Each number is 128 + 32 x the weight over its row's rms, rounded and kept within 0 to 255. Layers, rows and columns count from 0. The size above them is the row's rms in percent of the matrix's.

# layer 3 attention query, 896x896, rms 0.0225, rows 781-805, columns 64-127
size [104  95 103  97 102  94 101 103  97  99 100 105 105  96  94 100 106  96  99 103 102  98 102 100 105]
[[155  96  86 171  97 140 160 142 117 127 124 166 107 132 126 132 132 126 102   7 115 137 132 149  74 168  99  61 151 120 138 197 161  54 146 137 148  75 150 147 104 103 163  90 119 170 107 133 103 151 100 145 142 115 168 126 129 150 132 131 124 138 165 142]
 [120  85 113 118 133  98 140 159  72 115 152  81 166  92 167 143 174 108  91 157  74  90 151 150  99 128 168  78  97 116  75 139 129 194 107 126 110  81 134 138  73 145 114 148  95  54 102 125 135 150 137 187 157 145  84 135 134 145 100 176 119 163 111 124]
 [186  90  75 131 146 165 140 137 183  95 138 150 121 130 135  90  77 172 112 123  80 108 133 162 192  98 106 133  91 165 112 162 197 127 150 155  89  91 170 137 138 114 104  87  84  82  64  96 164 188 197 130 120 119 138 162 117 117 111 111  99  93 179 144]
 [ 95 151 104 174 141 132 106 228  97 137  76 113 125  82 136  92 103  63  77 167  99  99 132 103 221 183 117  54 112 166  74 160  99 121  91 139 153 127 140 152  96 119 128 138 165 113  84  99  90 115  92 158  65 171 115 123 121 104  93 188 163 162 122  88]
 [105 122 128 120 103 109 184 138 152 103 125 117 149 135 140 109 114 147 148 112 118 160 103 172 128 143 148  73  91 135  52 199 118  83 166  86  79 112 117 121 152 124 101 132 191 157  85 105 103 116 128 161  64 115 153  59  99  44 159  47 113 125 114 203]
 [131 156 201 110 125 140  87  94 102 103 149  62  99 126 146 161 133 109 126 112 125 122 124 135 130 124 115 175 182 135 161  55 227 149 178 125 143 190 149 115 145  31 100 125 122 164 161 175 166 129 109 115 173 129  77 155 121 132 124 128 127  76 102 119]
 [ 98 178 166 109 153 136  67  66 129 125 132  91  70 171  96 179 134 145  86 117 133 128 135 137 125 126 100 116 160 130 210  94 115 127 132  84 145 190 140 115 144 114 148 133 136 121 148 133 121  85 137 138 118 165 125 121 116 189 172 109  68 117 131 187]
 [ 91 146 147 124 117 112 136 130 156  82 117 141 163   9 145 124 119 135 118 146 104  34 164 164 190 166 106  82 179 171  91 129  84 149  75 163 139 126 128 117 122 130 116 118 179 148 148 128  81 129 141 186 104 144 120 107 159 161 139 119 116 149  50 105]
 [105 147 180  83 147 167 119 164 125 156 141 130 195 115 108 172  98  60 104  72 158 174 153 144 102 161 112 127 121  76  43 125  96 133 151 199 198 135 116 131 128  91 151 101 162 162 126 128 139 115 219 120 115  96 119 148 188 146 151 151  99 119  98  95]
 [127 133  56  98 117 174  92  99 115 108  97 159 123  55 137 131 143 123 169 149 127  94 166 131  85 120 138 176 129 122 107 177  91 103 103 142 117 125  77  74 101 155 117 152 132 130 138 174  91 154 120 113 130 159 100 136 132 106 203 100  88 151 151 134]
 [ 20 130 116 102 150 199  83 179 135  67 121 112  95 173 136 154 116 141  92 159 110 181 147 123 166 122 153  98  78 183 187 121  80 117 146  80 106 158 170 177 166 101 123 117 124 141 171 101 144 163 126 154 127 130 105 155  95  82 104 154 125 110 120 111]
 [145 105 119 118 189 127 102  96 135  70  46  86 103  62 133 104 123  88 126 137 132 115 100 145 161 155 187  88 112 141  78 133 187  85 127 104 120 204 114 163 159 118 130  97 124 122 136 106 138  85 167 156 117  78 152 126 139 195 127 169 132 108 110 148]
 [120 145 177 113 159 118 168 154 110 119 160 100 149 138 145 100 121 110 120 132 127 135 135 133 144 166 118  80 135 146 101 131 134  99 128 163 114 117 165 119 165 112 119 132 152 136 112  93  80 136 157 148 106 132 162  81 159 123 133 139 126  89 112  97]
 [118 189 128 101  78 118 159 141 178 106  95 145  97 104  99 164 106 143 102 178 175 144 118 125 116 158  97  88 104 110 136 166 145 118 150 145 117 112 117 120 141 154 119  94 115 180 136  59  91 160 128 150 146  97 122 108 121 106 137 129  61  80 183 143]
 [102 133 181 116 141 116 118  59 148 139 116 114 120 111 125 137 155 148 147 140 146 135 103 148  32 133 153  98 111  85 122 130 135 116 187 114 164  95 127 129 132  92  97 101 164 149 146 127 148  99 148 134 149 123 129 134  90 135 103 180 121 123 144 110]
 [131 106 115 207 149 134 118 205 107 112 109 130 115 188 135 113 125  32 104 124  95  92 128 123  84 182 145 112 107 116 113 140 108 110 139 167 147  98 129 109 171 116 140 151 177 126 129 115 171  56 151 123 128 118 111 111 140 169 109 117  89 149 150 106]
 [146 109 158 123 151 132  74  91 115 124 212 151 116 121 145 103 190 104  88 115 101 151 160 162  66 132 153 179 128  83 117  66 150  98 130 149 138 138 113 172  78  75 164 132 116 115 138 148 139  91  73 117 124 115 142 175 148 190 102 147 151 133 138 109]
 [191  55 100 116 139  91 106 102 136 143  86 118 137 103  85 175 128  97 128 143 104 193 125  64  68 103 120 138 156 203 138  49 140 167 175  90 115  83  98 115 156  90 120 144 101 121 156 163 137 126 113 168 158 141  77 148 160 102 140  78 102 118 149 111]
 [149  83 135 164 131 129 133  80 144 105 122  98  98 114  95  88 140 104  83 143 143 101 123 147 178 121 146 126 100 126 163 162  90  79  90 164 156 134  82 108 150 122 106 143 168 132 144 133 101 105 154 213  88  83 147 189 121 201 143 183 127 143 170 176]
 [170 118 112  89  82 109 186  83 167 179 151 151 130  59 127 121 139 139  96 154 125 209 105 106 130 146  85 117  66 121  79  63 143 138 131 180 126  95 104 110 126 108 106 103 150  61 112 151 169 150 141 143 120 109 156 172 176 128 131 184  85 131 125 136]
 [ 99 126  88 181  99 189 160  96 117 107 167 111 137 137  86 151 160 126 142 134 149  94 131  96  86 106 129 140 143  86 146 132  71 110 123 136 128  84  89 174 105 117 123 121 171 151  67 148  97 136 122  45 117  56 160 139 128 145 137  68  70 163  94 149]
 [159 108 150 121 138 118 133 156  87 112 128 140  85 122 128  67 156 132 111 177 143 178 128 153 127 117 108 107 139 155 189  88 157 114 166 166 176 185 119  83 140  87  92 129 136 169 135 185 156 140 174 151 119 116  89 155  97 100  95 153 122 156 124 124]
 [ 82 158  74  83 135 111 150 136 127 119 107  86 169  40 138 141  82 101 138  83 189 168 149  58 112 119 146 152 130 179  69  46  75 122 105 134 141  91  96 149 173 146 163 151 151 125  95  76 144 148 135  41 154 118 130 119 193 122 175  74 169 175 146 148]
 [ 56 166 133 105 127 169 151 119  94 176  78 134 142 113 141 128 117 165 185 160  99 116 115 141 106 147 110 162 119 101 154 128 207 124 141 181 109 160 152 104  52 175 125 122 207  89 153 158 116  87 129 157  80 170 151 133 178 100 118 132  94 115 107 183]
 [136 160 172 131 172 111 132 115 118 167 178 120  52 134 119 151 111  82  81  97 164 126 117  94  91 113 107 122 112 118 147 119 127  91 148 111 161 161  91 151 104 104 101 142 157 148 134 148 113 142  92 148 103 118  94  94 116 171 128 128 172 103 103  14]]
# layer 3 attention key, 896x896, rms 0.0221, rows 781-804, columns 64-127
size [111 106 101 100 102 108 102 113 105 100 105 107 102 101 103 102 104 108 105 103 105 102 109 103]
[[113 130 128 132 170 124 158  94 129 125  90 100 106 120 126 161 141 108  98 190 124 103 108 142 123 156 148  62 150 141 128 187 148 108 106  92 131 165 143 155  97  65 113  93  86 104 127 134  99 139  92 189 156 119 126 138 179 144  82 134 117 141  73  76]
 [108 122 165 159 162  97 126 123  63 132 179 181 103 133 158 138 139 172 191 155 129 102 106 162 165 141 169 121 119 166 111 178 127 100 142  98  85 145 143 141 102 148 102 102 105 126  99 147 134 144 167  93  89 126 135 125 179 132 106 132 153  94 108  83]
 [145 121 144  91  71 112 125 148 134 124 168 187 121  81  98 176 204 167  68  80 124 161 153 131 103 127 103 131 163 149 145 138 121 124 135  93 135 101 110  80 114  75 132  86 167 111 214 149 132  93 127 146 101 158 130 125  97 103 128 108 151 148 116 141]
 [ 91 130 136 133 195 142 120 124 173  93  94 144 118 142  81  93 148 133 165 139 125 138 145 145 219 107 125 124 125 141 122 167 181 133  88 135 110 159 121  81 162 163  91 136  85 110  81 134 144 143  99 115 118 136 129  95 105  97 151 172  82 154 137 147]
 [116  75 165 110 134 121 124 168 125 191  92 128 141 158 154 185 163 164 128  70 149 157 122  84 122 164  94 136 120  91 147 153 130 101 109 144 139 192 156 183  48 116  87 137 168  88 132 166 178 134 137  97 120 174  98 102 135 118 184 146 165 147 116  99]
 [106 102 140 180 114 179 127  87 195 165 109  80  32 141 163 109 123 134 150 151 132 208 126 152 151 155 163 118 118 122 104 131 108 152 143 159 140  78 127  93 132 124 117 236  95 123 119 114 124 154 101  98 155 140 138 141 138 137 109 120 133 129  76 124]
 [192 144 149 109 122 138 129 128  78 180 106  86 107  98 160 136 144 162 148  46  68 134 123 146 113 108 156 142 149 146  83 132  74 141 143  72 114 119 168 159 100 148 155 161 132 134 117 146 133 133 130 165 164 176 132 138 147  99 127 180 100  43 138 159]
 [169 134 150 104 154 203 137 172 184 142 100  58 137  85 130 153 132 156 124 137 116 176 155 170 186 115  91 133 182  85 141 165 119 146 139 116 117 162 112 103 132 122 117 141  87 133 169  72 141 117 114  63 108  76 159 108  75 122 123 120  53  99 120 120]
 [ 78  56 118 151 173 146 113 112 127  38 138 153 120 153 120 149 145 134 106 139 134 111 151 109 158 178  45 121  86 111 118 169 149 161  96 110 157 187  65 151 123  97 113 129 136 136 156  97 129  77 110  80 147 146 115 112 112 125 121 123  94 156 112  69]
 [ 71 150 124 110 131 117 122 172 149 114 103 134 161  43 115 115 151 128 161 204 138  34  59  62 193  42  98  97  80 142  67  94  98 105 131 190 134 135 160  99 147 130  97  88 171  76 201 106 157 100 118 128 129 175  79  70 133 108 160  99 159 220 142 151]
 [ 88 105 149  99 122 116  68 151 166  92 165  83 113 136 146  99 164 100  82  81 136 104 117 155  86  96 130 142  91 128 109 176  97  88 116 160 172 134 151 110 135 101 133  99 170 124 164 131 109 164 140 138 155 147 133 124 157 112 161  87 103 146 130  87]
 [158 211 125 105 138 110  95 148  62 139  97  73 166 164 154  89 151 135 139 114 129 128 150 142  87 156 109  86 104 135 150  92 180  85  93 124  45 106  78 171 154 126 158  99 124 124 135 116 118 137  81 147 146 122  96 171 118 109 105 105  62 152  52  61]
 [123 131 132 175 172 100 131 153 114 190 124 107 120 139  59 134 128 152 171 116 113 149 134 110 105 105  80 149  87 130 129 132 173 135 131 127 174 148 101 159 105 113 115 145 142 164 140 146 128 116  76  55 108 193 160 104 141  71 124 115  93  94  44 154]
 [170 121 128 156 102 109 162 148 102 131  94 140 102 140 114 165 136  95 104  70 127 128 112 150 135 149 147 140  84 139 130 108  74 148 109  88 141 126 155  83 156 137 136  77 148 142 126 153 191 159 152 139  46 130 100 138  86 152 181 104 107 138 183 151]
 [ 80 147 121 139 110  93 147 116 142 143 112 122 121 136 152  64 115 107 193 195 105 114  79 117  98 121 168 125 141  99 118 151 137 111 111 167 124 130 150 107  85 139 121 127 112  89 131 113 102 148  96  79 117 154  95 141 128 126 140 125 120 177 148 131]
 [ 57 136 137 170 223 155  59 135  74 106 155 107 103 187 120 150  94 157 148 149 122  86 134 131 194  94 130 145 126 187 117 169 143  86  73 196 120 171 108 116 152 115 137 107  92 173 141 115  63 114 148 153 120 165 147  91 158 133  98 144 140 107 119 129]
 [133  82 141 161 125 131 124 102  79  96 146 165  68 135 165 131 122  71 153 132 120 135 102 116 147 143 154 157  97 147 117 128 108 141 113 128 147  95 146  73 139 143 133 154 115 108 102 122 121 110 140 186 165  78  98 154 153 177  97 149  81 127  92 137]
 [ 86 172  70 173  90 127 147 173 189 122  84  79  91 177 215 152  75 123  94 113 113 134 132 107 160  76 230 105 121  97 108 109 100 143 112 137 140 161 116  95 133 151 142 177 105 167  83 156 109 145 155  89 179  77 102 122 157 185 114  69 188 138  98 133]
 [113 142 139 127 125  80 112 118 134 147 143  89 194 180 101  90 118 153 108 111 153 143  93 149  76 104 116 119 124  97 143 150 186 105 112  82 125 216 133 168 171 148 110 131  92 141 200  88  88 165 103 149 149 149 168 165 103 146  85 150 198 127 101  62]
 [ 75 118 165 133  87 119 103  78 164  81 165 152 167  94 141  73 113 112 166 135 127  69 125 108  91  99 123 119 130 130 102 135 104 144 184 106  92 129 124 104  83 134 108 122 139 124 115 131 176 151 158 122 133  80 112  97  98 139  48 136 132 131 188  80]
 [137 103 132 136 128 143  99 142  88 130 161 159 105 101  45 131 118  59 111 147 158 104 145  93 168 127  70 122 107 150  96 142 130 129 143 139 102  73 139 164 160 119 139 126 140  83 152 104  55 135 130 216 137 171 156  91 170  94 127 125 151 121 146 155]
 [ 64  83 147 201 160 128 106 127 213 111 157 121 142 175 139 104 112  95  79 152 143 143 138 152 176 115 132 174 143  92 106  77  68 163 119 121 172 151 139 162 143 169 113 127 143 150 105 159 146 127 161  81 159 128 134  84  97 156 137 150 149 134 100 141]
 [156 151 161 115 106  65 152 117 139  67 109  80 169 115 191  34 109  99 180 111 121 138 129 166 153 179 182 102 188 109 194  58 143 129 154 120 112 142 155  88 122 103  78 143  69 140 167  87 129  88 176  65 136  49 150 145 173 215 150 145 156  96 193 100]
 [145 141 179 103  68 142 112 158  73 175 138 182 197  61 169 147 129 111 186 176 129 118  40 126 138  85 132  61 105 118 152 142 124 139 134 202 107  64 144  88 107 131 146 101 107 136 130  71 160 124 150 118 113 131  95 130 190 133 189 138 102 141 197 154]]